From a checkpoint of a small transformer trained on Wikipedia.
Size: 10 layers, width 96, MLP 256 SwiGLU, vocabulary 2118, 1.53M parameters.
Architecture: RMSNorm before each block, rotary positions, untied embeddings.
Training: a variant of Muon for these matrices, 102M tokens, 12391 steps.
Each number is 50 + 15 x the weight over its row's rms, rounded and kept within 0 to 99. Layers, rows and columns count from 0. The size before them is the row's rms in percent of the matrix's.

# layer 4 attention output, 96x96, rms 0.105, rows 0-72, columns 0-95
116:43 44 74 50 56 40 82 48 64 54 67 50 65 82 52 47 57 86 41 49 67 39 50 86 92 51 24 33 53 59 48 19 43 50 37 43 52 50 57 15 44 76 51 76 83 47 48 36 49 40 61 46 31 52 39 51 49 57 20 29 40 57 27 57 50 41 50 58 58 54 33 52 43 80 54 51 39 75 33 35 34 42 42 52 48 72 52 36 49 38 55 56 47 52 59 50
091:67 52 71 71 43 66 35 74 44 65 62 11 55 78 61 81 43 42 35 69 26 52 46 49 57 36 39 17 27 37 42 57 59 54 55 54 60 58 55 77 44 39 51 38 54 52 46 28 30 54 59 37 33 48 67 36 48 77 79 56 33 64 24 52 57 64 53 44 22 39 64 58 55 46 61 34 46 45 54 31 51 55 12 56 58 45 43 54 48 41 43 27 40 55 66 79
091:39 49 54 44 56 71 52 27 29 65 69 29 63 56 41 32 57 75 54 55 45 25 57 59 32 69 64 55 65 67 33 41 84 72 42 41 53 50 49 59 57 33 50 61 55 40 36 16 34 27 33 56 66 21 40 24 67 53 34 22 44 58 31 55 44 71 63 52 60 55 25 13 49 29 22 60 38 40 63 64 51 50 53 58 44 43 43 30 50 53 33 71 42 40 63 41
089:65 28 38 61 56 63 73 50 69 66 73 49 32 60 65 62 27 90 62 48 76 66 79 55 53 33 46 58 52 54 63 62 44 55 55 61 69 73 41 57 53 61 53 42 66 68 47 34 74 73 83 51 51 30 48 39 37 39 29 61 29 64 51 49 63 50 47 63 59 37 57 29 48 31 39 40 30 50 30 20 49 56 30 54 66 32 47 40 52 63 61 51 57 29 30 19
085:40 63 50 62 75 30 79 37 35 43 57 68 26 15 44 66 65 70 42 55 66 73 58 43 62 21 26 26 53 50 64 37 56 45 39 50 43 57 45 52 53 25 50 55 68 44 58 69 84 55 23 41 36 36 22 42 49 48 27 36 60 38 47 58 37 48 56 36 66 23 40 80 46 42 41 66 60 54 31 68 38 23 60 47 40 41 46 46 37 23 42 42 62 67 52 49
097:53 59 36 31 43 26 60 59 28 43 58 52 60 66 44 20 61 61 35 38 36 59 29 43 60 15 61 70 09 62 63 21 33 35 63 65 28 50 45 28 40 29 48 42 54 46 53 60 48 35 41 24 63 41 67 39 58 36 31 34 54 53 24 64 43 49 42 56 27 70 40 38 22 48 37 32 37 33 46 58 57 66 43 39 65 64 45 69 53 27 73 34 39 40 53 42
092:41 53 55 34 58 59 46 41 82 30 44 72 42 45 72 55 19 73 49 53 37 91 26 40 22 52 37 57 86 63 69 82 69 42 45 34 55 16 58 36 61 62 43 60 52 43 51 58 83 30 24 66 53 54 41 48 61 52 42 52 27 62 68 64 50 51 46 38 42 54 54 46 60 78 58 62 58 36 47 71 28 50 47 27 45 41 43 43 49 35 58 57 68 55 49 51
136:31 22 56 11 53 35 75 60 32 48 20 58 48 59 31 60 23 32 68 75 28 38 36 79 48 61 51 22 51 81 77 40 72 55 53 49 80 39 46 60 53 32 25 47 50 28 42 50 59 39 59 53 49 50 58 53 46 57 56 49 39 52 52 40 57 79 38 44 41 34 58 47 45 76 49 52 67 36 52 48 40 60 48 69 39 54 53 50 35 71 59 74 71 45 52 27
139:58 66 57 48 47 52 29 39 45 25 39 74 48 41 25 37 44 94 44 77 69 83 69 56 30 67 52 55 35 57 37 72 38 77 65 54 26 39 33 54 40 37 26 61 25 35 40 66 62 46 49 42 42 57 44 84 34 32 57 48 37 41 53 58 59 55 06 37 48 58 56 62 41 49 43 51 64 71 55 35 59 44 49 58 63 51 43 71 54 67 65 49 45 27 51 45
097:74 45 60 66 51 78 53 77 33 24 43 17 73 05 40 71 57 53 29 65 56 54 45 56 78 42 42 45 73 67 61 62 58 48 32 54 48 65 60 29 46 69 52 49 43 54 50 44 39 38 40 80 62 57 69 67 39 63 77 28 52 36 46 55 71 59 51 45 55 58 48 42 37 67 52 71 61 55 45 66 22 34 55 78 46 52 51 70 46 45 47 46 40 45 40 81
118:06 55 67 55 56 46 63 87 59 33 44 87 49 66 99 46 38 51 41 25 66 40 83 29 75 60 35 82 56 45 50 63 48 41 45 47 45 61 62 52 18 62 44 64 56 47 52 37 38 45 41 50 39 70 43 32 56 51 57 38 60 40 35 51 62 40 60 27 42 72 24 46 36 44 40 39 52 59 44 51 56 39 43 40 53 54 57 43 59 42 42 38 58 33 48 28
088:35 35 38 40 71 39 46 67 34 69 58 36 55 14 46 53 33 57 61 37 25 49 33 57 51 46 15 32 18 67 55 59 68 49 55 61 43 42 80 62 57 37 54 56 73 44 46 59 41 48 32 55 69 57 60 48 39 31 21 51 56 62 59 63 49 74 63 68 64 50 50 32 61 55 48 34 84 52 60 81 48 57 30 36 84 52 48 55 33 53 76 39 29 40 35 35
110:34 49 11 39 74 46 56 55 61 93 71 29 13 52 48 49 40 73 22 41 42 78 61 52 40 39 60 51 69 72 51 99 54 47 53 33 34 47 59 64 45 38 36 45 40 50 52 37 68 44 58 62 63 49 45 47 48 59 56 24 60 65 52 57 39 40 46 48 19 39 46 39 61 33 35 57 68 37 52 50 59 43 65 52 69 32 37 59 57 48 48 75 53 58 34 48
103:45 47 63 56 49 25 69 23 31 47 29 91 69 49 58 48 73 74 60 69 46 69 36 54 45 17 35 44 67 52 41 56 35 46 45 54 59 38 40 53 59 54 44 42 36 44 28 44 41 33 34 44 64 45 53 48 16 60 48 53 48 36 51 30 77 50 68 62 35 58 67 57 05 40 37 49 67 81 60 54 76 45 55 41 59 47 30 28 62 53 23 51 47 37 55 56
097:49 55 42 45 54 85 46 70 47 64 48 37 55 62 10 58 17 56 34 41 58 38 65 42 58 61 41 45 70 68 26 51 67 39 56 52 51 81 15 60 61 42 41 39 61 57 58 25 54 56 43 39 23 56 34 17 33 45 51 60 51 43 40 53 62 43 58 20 44 52 44 69 64 38 57 31 51 58 19 72 76 30 52 28 55 47 49 22 61 50 63 45 44 39 46 28
088:39 58 31 56 15 46 68 21 27 66 50 59 36 70 52 58 64 40 78 39 67 35 42 45 53 52 65 71 72 26 53 18 56 45 58 49 19 53 53 34 38 56 40 65 71 44 35 30 65 30 15 62 39 68 44 59 47 44 44 57 54 46 45 51 44 44 52 71 41 57 57 33 49 59 32 53 54 40 49 38 49 37 25 60 41 39 82 41 41 63 79 39 30 24 61 26
121:36 94 55 33 40 47 43 57 51 25 28 67 72 48 59 21 62 18 26 79 28 34 37 45 25 77 36 35 39 39 33 41 73 51 62 49 46 54 41 57 46 59 19 51 55 45 62 62 39 51 49 64 38 53 34 67 48 40 37 47 46 43 53 61 54 64 60 50 67 58 54 70 65 34 44 34 34 46 53 61 60 15 50 72 66 86 52 45 50 40 52 71 68 54 61 48
093:49 71 62 44 53 67 43 61 58 43 82 70 55 63 35 37 58 70 42 50 61 52 42 23 34 79 40 41 47 49 86 44 42 31 25 63 66 49 23 58 54 42 47 55 27 57 55 83 43 22 61 51 57 52 49 57 81 62 52 34 49 47 52 69 49 46 54 42 69 86 40 71 36 51 24 50 26 46 47 53 56 46 32 67 43 32 75 41 40 43 40 66 39 78 42 71
106:66 71 76 46 45 75 46 54 50 26 33 52 34 60 73 53 81 58 21 49 59 87 69 33 71 35 20 57 23 25 47 46 87 73 52 42 44 49 58 47 39 65 59 63 48 49 37 27 54 39 30 46 55 59 48 60 33 65 42 56 33 57 36 56 33 62 49 42 34 54 73 63 26 51 62 49 42 34 36 43 46 61 34 65 56 45 43 22 46 44 57 33 62 71 67 44
087:21 66 12 45 55 50 54 57 38 57 73 57 51 22 67 48 67 24 57 98 51 57 56 73 70 63 36 47 50 29 34 21 78 61 37 76 53 33 56 71 61 35 60 44 51 52 47 62 50 50 38 62 27 35 53 67 32 31 57 52 37 41 64 56 27 83 47 50 45 36 59 69 56 49 52 43 42 38 51 46 52 40 52 42 32 36 42 74 66 49 41 62 48 35 28 55
088:50 79 62 25 86 64 30 47 67 41 51 35 04 77 46 55 70 67 81 60 60 52 28 57 58 63 45 16 56 47 58 48 47 78 72 66 46 41 53 57 74 48 50 35 53 66 42 41 35 67 57 24 50 75 63 64 55 59 36 45 40 58 63 28 68 44 39 60 33 58 69 38 73 43 62 42 63 46 39 53 34 68 44 50 55 60 61 33 44 55 48 60 57 42 50 71
103:46 67 70 45 25 24 31 62 53 74 90 29 55 41 50 53 63 62 43 28 57 52 76 46 38 34 33 91 57 72 08 34 42 40 54 56 41 69 66 32 44 45 37 69 51 62 71 54 50 50 50 64 46 46 36 54 55 46 47 45 45 37 33 39 42 37 64 38 41 74 44 31 56 38 47 56 38 75 30 63 41 41 10 54 59 57 32 62 47 44 57 62 35 38 42 44
109:76 71 50 55 35 60 47 70 15 75 76 41 64 47 33 54 41 63 01 23 28 33 62 61 55 76 78 52 21 62 61 59 58 66 40 57 46 59 56 34 41 54 49 53 55 39 46 49 52 70 39 64 40 68 44 44 57 44 53 48 38 67 41 43 58 70 44 59 32 47 41 46 34 43 61 34 41 24 97 54 53 44 35 46 43 50 30 53 52 30 69 37 42 42 46 50
095:51 75 33 11 44 27 55 56 29 53 24 62 62 43 58 54 70 22 54 50 58 46 33 88 67 69 51 50 54 38 50 30 40 42 37 49 69 44 54 22 50 42 54 48 68 63 46 75 58 51 23 21 31 66 49 58 35 39 60 70 55 61 70 33 18 39 37 49 50 39 49 33 49 50 56 37 57 61 36 67 67 28 59 30 64 62 80 42 53 47 61 59 31 59 59 59
101:44 31 48 58 42 47 69 31 46 60 82 38 33 56 44 53 48 52 55 65 58 52 53 20 62 76 47 34 48 32 69 13 50 46 74 21 46 56 45 49 67 58 64 27 35 65 69 38 56 40 48 38 46 34 63 52 49 34 72 49 70 45 38 49 42 51 67 36 40 31 39 62 16 42 60 34 53 17 40 48 19 43 78 30 41 49 62 61 30 87 41 54 40 42 60 53
101:43 44 41 50 28 30 88 61 47 54 46 69 35 31 46 47 69 48 50 45 54 70 56 76 62 04 57 03 58 77 50 56 58 37 50 72 51 63 52 61 58 49 53 42 47 50 27 57 52 71 67 53 32 35 53 45 61 53 58 63 36 59 42 62 53 39 57 38 53 39 56 60 48 58 47 20 63 30 56 79 42 79 68 79 47 44 62 48 67 60 31 54 73 27 41 57
102:62 79 20 53 62 69 40 49 53 39 33 62 59 23 58 69 69 66 72 97 50 89 30 26 32 54 37 47 46 41 49 49 38 38 43 43 38 26 40 61 45 56 55 69 50 41 47 41 48 41 46 76 51 30 58 83 63 91 53 52 38 76 50 58 57 26 40 56 57 36 45 36 29 43 50 46 38 52 50 61 51 59 52 52 41 34 35 56 41 47 43 49 45 57 58 19
102:39 00 66 65 72 52 69 58 86 29 49 45 78 46 45 16 83 76 35 28 83 54 46 34 30 22 62 76 43 51 45 62 53 50 49 49 55 49 56 56 58 46 42 35 45 50 64 38 30 59 29 48 38 34 40 48 47 31 35 58 59 45 39 59 58 37 45 50 49 28 62 51 44 44 60 40 65 44 42 31 47 45 64 54 75 52 67 34 61 63 45 46 60 67 52 40
100:41 56 44 52 62 41 24 47 46 38 37 66 31 74 62 36 34 54 28 56 23 23 46 38 07 41 38 44 19 66 59 75 39 46 16 35 54 77 44 12 46 41 41 58 53 49 55 38 34 50 60 47 62 41 87 50 50 66 58 33 65 51 53 46 58 64 52 61 52 59 36 43 34 40 20 55 60 71 49 36 30 64 41 55 60 58 53 66 30 48 32 58 38 31 53 45
102:75 76 28 68 51 52 87 49 47 59 78 68 41 46 52 60 59 29 55 39 52 54 71 60 49 81 33 59 26 40 34 17 45 58 54 43 50 47 43 56 41 65 31 67 47 61 36 67 35 55 57 86 32 48 58 38 43 29 49 56 41 34 65 45 44 33 67 41 28 62 44 35 53 37 54 36 52 68 55 48 64 56 66 30 15 21 48 49 36 54 76 48 53 29 72 56
101:64 47 70 82 83 49 61 32 35 23 42 52 52 52 47 43 52 31 17 76 36 47 52 06 37 33 35 79 38 62 66 38 60 48 62 40 29 51 61 38 49 30 68 50 50 75 33 51 67 47 42 62 33 60 40 70 32 57 62 42 61 28 50 52 54 55 71 35 49 54 60 52 54 34 49 71 62 41 29 57 47 47 61 64 63 48 51 42 11 54 32 38 25 48 61 53
095:41 31 37 19 25 63 39 25 44 57 58 32 46 42 31 68 62 63 64 47 46 36 35 23 57 30 52 24 34 60 70 55 42 67 24 25 40 64 60 55 67 53 45 49 16 33 41 51 47 73 30 74 62 79 27 55 49 41 47 70 31 52 53 62 35 41 51 58 37 43 70 53 51 58 51 57 40 62 70 41 39 48 45 15 57 57 66 40 37 55 74 53 73 56 57 72
086:57 86 29 83 57 68 45 53 36 66 24 51 38 38 51 46 54 47 41 77 31 38 40 53 38 71 73 40 71 41 30 43 74 46 53 45 60 64 44 55 77 44 35 37 47 63 69 58 58 55 29 46 42 20 48 50 60 44 28 51 71 54 40 51 75 60 64 22 40 54 58 30 66 56 46 27 35 33 60 43 54 39 72 92 51 40 44 62 65 50 63 82 48 46 52 55
104:99 77 66 61 26 44 56 54 34 35 35 96 30 49 21 45 41 39 44 84 56 65 60 48 59 73 37 20 16 84 56 65 49 43 36 38 60 48 73 52 54 65 41 34 60 45 65 60 51 54 53 60 58 55 57 39 68 40 54 39 51 36 44 51 47 55 34 54 33 68 57 29 46 69 54 39 59 61 33 44 26 54 39 51 47 43 49 59 50 45 40 49 44 31 51 61
097:73 64 31 58 82 39 42 47 66 66 30 68 62 29 47 42 41 40 73 55 70 65 65 38 49 46 61 64 60 58 29 44 28 61 43 42 61 43 37 60 25 16 35 36 57 25 58 83 64 45 67 42 56 51 49 48 76 79 45 58 45 44 55 39 57 56 30 57 63 31 57 64 41 65 36 64 13 54 48 64 48 61 24 37 59 82 42 66 65 54 45 50 28 44 52 66
085:52 49 26 57 34 00 20 52 76 44 61 36 59 75 56 25 37 28 28 60 70 47 59 49 24 66 66 42 59 42 33 43 57 49 48 62 45 41 39 74 55 33 40 53 55 31 57 22 52 51 41 46 53 61 40 47 41 59 24 68 54 32 37 79 44 41 61 36 55 46 33 46 54 62 44 46 46 63 31 80 54 48 21 53 74 67 32 62 56 41 35 47 46 46 62 31
107:56 14 34 29 43 42 37 42 62 56 12 39 55 31 75 39 64 35 53 38 51 43 39 56 17 92 61 52 66 82 19 45 44 48 64 43 51 43 30 59 55 67 55 41 48 43 44 48 58 74 41 69 65 64 44 60 43 53 27 64 47 37 60 55 46 50 27 39 51 56 37 47 80 40 38 79 56 59 58 56 35 34 40 16 61 45 52 52 48 52 61 42 36 62 59 28
096:45 67 22 26 33 48 28 85 41 51 25 16 16 62 34 62 42 52 46 38 60 71 61 60 46 45 39 57 53 31 56 68 64 52 64 21 53 55 23 28 35 58 55 68 60 40 31 44 36 73 32 43 68 55 42 66 49 57 72 59 55 64 38 47 17 59 33 46 54 57 60 39 45 49 77 59 34 79 44 49 51 56 44 79 69 56 53 75 44 47 51 56 52 53 54 39
103:53 53 41 52 64 75 53 34 35 14 62 66 63 30 49 33 30 76 38 55 28 28 33 93 40 32 48 66 43 82 72 40 19 43 44 70 51 44 53 35 37 24 49 33 36 51 60 62 43 62 44 65 53 62 34 38 35 45 69 63 72 49 50 62 64 32 62 58 54 45 41 47 62 45 53 52 58 48 45 43 83 34 48 48 21 56 57 42 51 44 48 64 67 68 21 55
105:00 61 61 26 48 48 51 23 51 61 93 45 24 73 77 34 21 32 59 49 54 68 39 32 73 50 54 45 62 58 47 45 41 28 44 61 69 60 52 42 56 32 64 40 74 53 56 46 62 53 50 68 67 51 50 45 66 42 48 33 49 52 64 25 41 35 48 39 50 55 53 70 38 34 55 47 53 62 50 63 42 55 29 62 65 42 21 65 50 61 42 52 48 87 28 50
093:41 45 65 66 55 52 63 07 38 40 36 48 70 74 76 55 58 53 24 83 26 23 29 27 49 29 56 41 27 56 66 42 49 51 40 56 63 39 62 33 56 47 15 74 40 59 57 32 50 55 40 57 38 60 71 42 25 44 20 52 60 46 55 55 52 50 70 57 62 46 61 65 36 63 47 75 51 70 47 53 49 59 68 47 56 67 51 51 35 44 59 72 60 69 76 64
101:76 26 32 44 25 58 52 62 50 64 39 59 80 36 95 51 48 56 43 34 62 35 73 70 49 50 89 71 49 44 62 59 53 47 44 55 39 43 41 36 55 75 48 33 41 59 30 61 65 78 50 43 43 47 40 54 60 51 41 34 64 33 54 74 38 60 21 45 59 39 64 32 31 74 43 34 45 53 59 66 40 35 64 71 59 28 37 35 29 48 51 40 28 61 54 68
096:50 55 44 52 49 68 45 58 29 44 48 39 33 50 30 68 43 28 72 34 56 24 31 33 84 77 50 39 44 70 56 61 56 46 71 54 65 67 62 46 57 30 44 79 46 81 41 64 64 29 71 65 61 38 41 31 25 48 82 43 39 68 55 49 30 46 58 35 60 56 60 41 46 68 56 78 71 26 57 63 63 50 29 55 66 52 75 64 64 37 37 47 49 50 75 45
093:45 78 33 84 82 59 67 61 50 66 46 13 40 51 56 60 26 54 40 69 30 15 57 59 59 58 54 42 49 50 46 45 54 56 50 34 56 18 37 54 37 74 63 31 55 26 55 44 40 64 65 50 69 43 47 48 43 75 50 52 55 60 50 25 35 39 29 61 26 65 31 37 62 55 48 74 50 44 50 39 48 43 45 69 27 53 47 66 34 54 25 21 58 70 66 63
104:51 58 53 39 51 18 46 50 37 69 62 27 77 60 26 51 15 55 83 80 55 37 48 57 40 39 72 48 03 29 20 49 37 36 49 59 62 30 51 52 73 64 42 55 36 29 47 48 34 38 43 45 54 41 51 60 41 63 56 50 57 33 48 82 45 56 40 32 54 60 53 59 65 48 64 37 54 31 86 46 51 51 38 50 68 40 33 71 46 62 34 66 43 53 38 60
086:47 81 50 63 51 31 51 41 35 52 50 21 24 51 31 76 29 78 42 69 44 46 67 46 35 71 69 28 74 40 40 50 55 33 56 48 58 46 62 72 38 56 62 62 61 27 39 68 60 51 67 43 57 48 54 63 59 78 78 56 50 66 36 37 52 49 34 43 60 71 45 61 79 93 65 59 40 31 73 35 32 63 60 57 62 54 55 35 38 68 49 52 40 37 49 37
101:34 92 29 62 36 73 78 69 45 35 45 45 39 49 34 58 54 74 18 62 45 40 47 99 59 17 59 54 33 55 60 28 45 72 47 45 57 56 32 58 63 72 64 63 35 51 69 41 61 55 45 43 33 60 55 41 37 53 34 68 37 48 52 51 50 59 63 32 64 54 33 33 47 40 72 38 53 54 66 61 56 55 33 48 28 40 25 35 58 74 38 49 67 49 39 47
084:71 52 52 32 71 56 63 35 29 37 54 66 69 51 31 43 43 59 56 63 43 60 52 30 40 51 60 37 52 49 48 34 54 53 62 12 14 37 41 68 53 31 82 63 67 51 82 62 46 50 74 40 50 66 56 32 21 38 53 50 31 26 43 47 34 50 56 45 50 55 70 60 66 23 72 74 54 40 36 50 44 83 45 50 38 39 46 66 73 33 39 65 23 40 42 41
096:64 50 37 48 60 94 26 67 77 65 44 67 69 50 29 69 28 49 66 45 39 40 80 64 49 83 58 59 59 26 42 68 62 60 44 61 62 42 64 31 45 47 65 29 36 50 50 63 63 73 70 48 59 44 47 39 34 57 43 68 54 55 63 38 58 64 59 51 41 50 35 52 40 65 77 64 56 59 83 60 58 53 35 12 51 52 52 65 77 58 53 52 57 48 66 70
102:66 33 61 41 45 97 77 51 52 69 43 33 60 49 65 58 75 64 27 76 74 61 60 32 69 41 44 68 21 52 49 39 38 61 49 53 77 50 70 51 39 43 58 35 51 33 33 66 40 53 36 68 59 40 62 61 56 62 25 41 67 43 33 43 56 73 37 59 29 65 51 59 44 67 58 65 21 50 55 53 51 44 79 57 56 38 35 30 25 52 50 36 26 35 49 39
141:45 65 57 08 66 54 42 19 51 63 45 42 73 78 49 41 35 47 08 70 57 60 54 32 42 51 66 41 59 55 51 63 81 60 72 34 60 71 61 60 64 56 54 47 33 53 53 64 42 31 50 42 43 29 66 39 47 57 32 76 28 74 65 64 25 47 62 32 51 62 71 36 39 45 55 53 27 73 56 54 42 37 62 39 50 50 69 19 61 39 45 48 50 53 66 32
093:60 28 44 46 61 83 69 55 54 51 75 65 51 73 23 25 61 41 33 86 39 34 46 17 50 48 54 70 20 57 51 15 57 61 60 36 63 45 44 35 86 46 46 41 43 51 58 38 57 55 36 38 56 46 68 51 51 41 75 55 77 40 53 40 76 42 46 68 48 56 42 65 29 52 40 54 67 47 57 67 49 45 77 42 41 59 59 57 28 44 47 65 57 76 58 70
100:68 53 34 37 61 54 59 46 48 55 62 53 53 50 66 24 56 72 71 72 65 63 33 54 43 84 14 51 09 53 77 74 42 45 34 27 62 49 44 53 47 72 50 44 50 72 41 66 45 74 59 29 36 45 22 53 58 59 72 39 69 36 68 54 38 51 50 53 50 47 73 39 37 33 55 35 41 50 77 66 47 46 71 35 65 53 65 54 25 76 31 37 49 51 42 39
114:80 56 49 18 04 66 55 34 42 67 43 47 37 30 71 35 33 25 62 68 73 66 52 46 57 36 66 54 66 62 51 62 62 66 33 86 31 52 71 41 66 32 38 60 55 37 43 61 53 42 47 52 74 46 49 58 36 65 50 49 44 15 63 61 48 59 73 59 47 48 40 68 46 22 40 51 44 68 59 39 41 50 25 65 41 49 54 33 75 39 36 38 40 48 33 52
093:58 62 40 45 53 39 50 55 53 46 28 99 48 53 29 33 38 82 44 31 32 48 41 57 57 50 37 13 78 53 25 60 63 77 37 44 59 61 22 79 67 75 52 61 32 35 45 61 42 62 37 66 63 52 61 54 61 43 51 42 84 63 51 53 89 40 66 47 52 65 72 66 48 70 23 52 60 69 55 54 48 41 54 61 53 48 52 42 56 58 43 42 54 42 41 51
092:17 59 52 14 60 65 73 28 41 44 43 94 43 53 29 48 56 65 33 42 38 55 53 37 55 62 67 55 64 45 30 27 34 58 52 40 33 35 40 34 51 62 40 57 58 48 62 34 43 57 75 26 45 51 20 81 62 40 58 68 55 42 50 36 47 67 28 67 49 40 64 61 48 46 70 36 48 37 54 69 41 67 35 75 33 71 43 51 41 45 58 74 73 31 58 53
091:50 65 41 39 23 92 24 69 46 58 45 80 33 65 39 57 74 48 39 73 43 49 44 43 35 72 32 45 47 40 66 62 48 58 48 35 45 52 63 39 61 58 65 52 51 50 49 83 43 54 57 48 33 51 62 61 62 40 72 42 43 64 39 62 46 34 36 85 62 62 50 66 29 45 52 19 40 75 73 68 60 50 52 47 43 60 35 89 58 63 48 32 57 23 68 55
105:80 62 34 44 51 40 80 39 34 82 58 54 65 31 38 40 56 53 63 63 86 72 47 82 54 43 24 42 39 84 49 44 75 59 42 51 46 31 47 49 28 75 53 32 44 57 75 51 62 51 47 67 67 36 39 71 44 47 57 44 56 63 36 26 78 68 53 60 44 65 54 53 58 60 34 58 53 28 44 45 41 39 60 41 44 31 32 68 46 66 35 48 54 41 28 24
107:72 41 56 57 13 11 47 32 25 43 50 76 48 62 41 71 69 38 53 57 69 53 75 38 32 44 41 71 55 23 39 42 44 52 73 53 45 34 37 35 35 52 45 46 43 67 23 57 44 56 71 28 61 47 70 44 53 55 53 64 54 33 60 62 34 39 63 39 43 56 74 42 67 56 73 29 36 64 48 53 41 62 42 51 22 33 47 59 50 37 47 65 67 63 91 42
082:64 53 39 33 72 52 26 42 46 20 52 41 38 74 99 55 35 34 48 36 80 33 52 26 59 72 62 68 47 57 47 45 33 44 42 46 64 77 45 59 60 32 47 71 37 74 50 70 43 53 52 62 48 33 67 46 48 55 68 60 20 45 68 50 39 42 51 37 66 49 70 60 46 55 63 37 31 40 33 23 61 42 44 27 42 46 57 58 72 43 39 70 43 54 51 16
116:24 48 42 30 62 59 50 55 38 68 52 28 13 26 86 56 17 27 52 76 32 72 52 67 55 33 38 56 33 80 58 44 49 75 46 49 69 68 30 63 56 45 27 61 60 31 35 45 57 46 49 38 57 69 59 51 37 42 48 59 25 49 68 57 52 60 51 51 54 45 54 34 66 56 42 41 60 47 66 45 58 31 48 48 26 88 40 45 52 78 69 35 50 51 51 68
092:49 68 52 37 45 77 72 66 63 43 48 90 85 76 62 80 43 64 42 62 25 60 48 70 57 77 74 56 30 41 70 45 54 63 34 54 64 46 57 46 47 47 42 58 60 72 53 42 54 65 52 53 69 60 56 64 53 33 39 50 55 19 23 51 56 29 78 50 49 36 41 47 48 75 46 56 48 60 36 49 70 23 48 47 59 61 56 27 34 56 50 63 26 25 58 66
101:13 60 03 36 47 27 45 56 24 54 36 42 56 41 36 83 55 56 61 87 31 63 38 15 13 22 70 54 40 39 30 55 64 29 58 53 45 48 64 57 57 52 56 55 53 37 56 58 43 44 74 52 71 56 37 65 66 54 35 39 47 31 59 56 59 51 34 48 59 45 53 53 30 31 53 59 65 43 45 51 40 31 54 41 30 27 45 52 46 40 33 60 67 56 42 35
097:61 42 29 43 88 74 34 41 50 43 34 35 85 47 61 45 38 78 41 54 51 45 13 64 67 41 57 46 71 56 30 31 58 30 43 35 40 34 63 59 24 43 40 55 76 60 49 42 51 75 46 36 43 36 66 50 37 59 37 38 49 72 37 72 30 37 53 45 41 49 57 52 40 68 50 72 36 53 51 46 34 37 38 41 15 45 67 52 46 45 42 56 28 48 64 11
106:43 60 23 46 82 49 31 60 58 81 32 27 73 68 55 68 69 38 13 18 86 35 52 63 15 17 64 62 47 35 32 39 41 63 54 55 52 46 31 63 44 37 54 48 41 62 65 62 52 47 60 54 39 59 64 55 48 57 63 43 49 65 51 59 51 40 46 33 56 43 55 38 63 33 22 36 53 40 73 63 66 60 55 61 37 58 36 65 47 58 61 72 46 34 40 30
090:76 44 15 50 53 37 60 72 50 38 54 67 55 47 48 64 72 60 77 62 56 61 61 26 54 74 29 68 41 10 71 52 23 53 43 54 34 62 50 35 63 45 48 34 47 54 50 61 50 40 28 29 70 61 29 56 57 54 43 32 50 51 27 38 67 32 63 60 43 54 37 54 23 79 69 30 50 40 46 65 53 86 66 32 51 47 57 56 45 37 29 75 41 62 40 50
102:35 64 31 62 55 78 48 42 37 23 53 40 57 43 49 66 34 54 71 46 40 70 46 28 55 40 61 64 32 60 32 54 54 46 62 64 50 49 49 58 41 40 59 44 46 59 49 20 42 78 27 68 61 71 21 42 74 48 75 67 31 56 68 54 59 59 49 40 28 39 46 25 37 44 79 74 52 24 51 67 68 56 28 59 63 46 86 67 63 39 55 63 76 51 30 51
096:29 55 52 51 29 46 61 65 15 50 43 93 40 64 48 58 62 65 45 28 41 62 59 58 48 21 54 59 66 56 47 44 38 55 76 16 25 21 59 58 50 59 73 58 55 44 55 57 56 55 48 41 23 55 40 51 35 26 67 27 45 61 41 57 60 61 46 38 54 50 51 45 52 37 54 53 44 28 51 31 50 33 86 47 70 35 61 48 40 58 35 45 00 39 45 44
078:28 51 56 60 82 59 51 59 50 49 17 29 56 40 61 16 27 60 26 60 41 60 51 49 44 26 41 50 54 55 55 67 52 59 58 46 76 73 49 78 65 87 27 46 50 54 39 45 78 45 42 58 68 78 54 37 44 69 43 61 78 65 52 67 59 54 52 18 33 44 51 66 52 56 64 55 51 53 41 64 40 31 45 47 42 65 28 43 39 47 61 52 41 24 73 78
078:44 30 30 35 22 57 53 33 39 31 89 37 35 51 38 50 51 26 29 22 57 31 28 60 79 30 60 42 43 66 50 29 45 54 51 56 44 51 38 33 28 44 49 47 33 45 54 65 58 62 31 62 33 52 60 66 71 75 59 52 37 46 64 54 45 41 35 65 52 70 54 60 48 51 26 45 48 53 45 89 57 52 56 38 46 54 53 42 81 49 79 40 20 39 28 27
108:44 52 62 61 13 90 75 38 45 35 76 55 48 96 88 51 32 49 82 37 35 62 43 69 45 41 70 34 54 44 70 69 61 67 57 50 47 41 32 38 69 50 56 62 56 54 53 59 40 56 55 63 37 64 46 55 66 67 44 69 38 51 33 47 56 88 52 64 30 52 36 57 62 35 41 44 41 41 56 43 44 48 39 45 66 36 50 65 39 60 60 59 54 74 32 57
090:71 71 20 51 70 60 75 45 30 63 60 18 74 38 57 65 31 63 65 70 48 74 41 31 94 31 48 73 31 62 64 45 56 77 61 61 29 66 45 53 54 48 58 43 55 34 59 44 52 60 34 48 66 31 51 35 28 62 47 41 25 62 47 54 47 54 50 53 72 48 53 43 51 46 63 30 31 42 49 59 50 57 39 58 32 33 53 32 40 72 63 37 50 62 22 76
103:63 48 53 25 27 43 67 49 48 57 35 56 68 54 43 43 80 50 53 36 99 38 57 57 31 41 88 68 55 43 63 33 26 49 61 67 62 44 74 62 50 59 53 78 36 67 72 52 40 44 42 62 43 36 76 48 69 55 53 40 39 65 58 47 64 41 44 46 51 30 55 44 63 12 55 51 51 52 41 47 57 61 51 43 55 46 73 49 35 16 40 54 26 38 60 60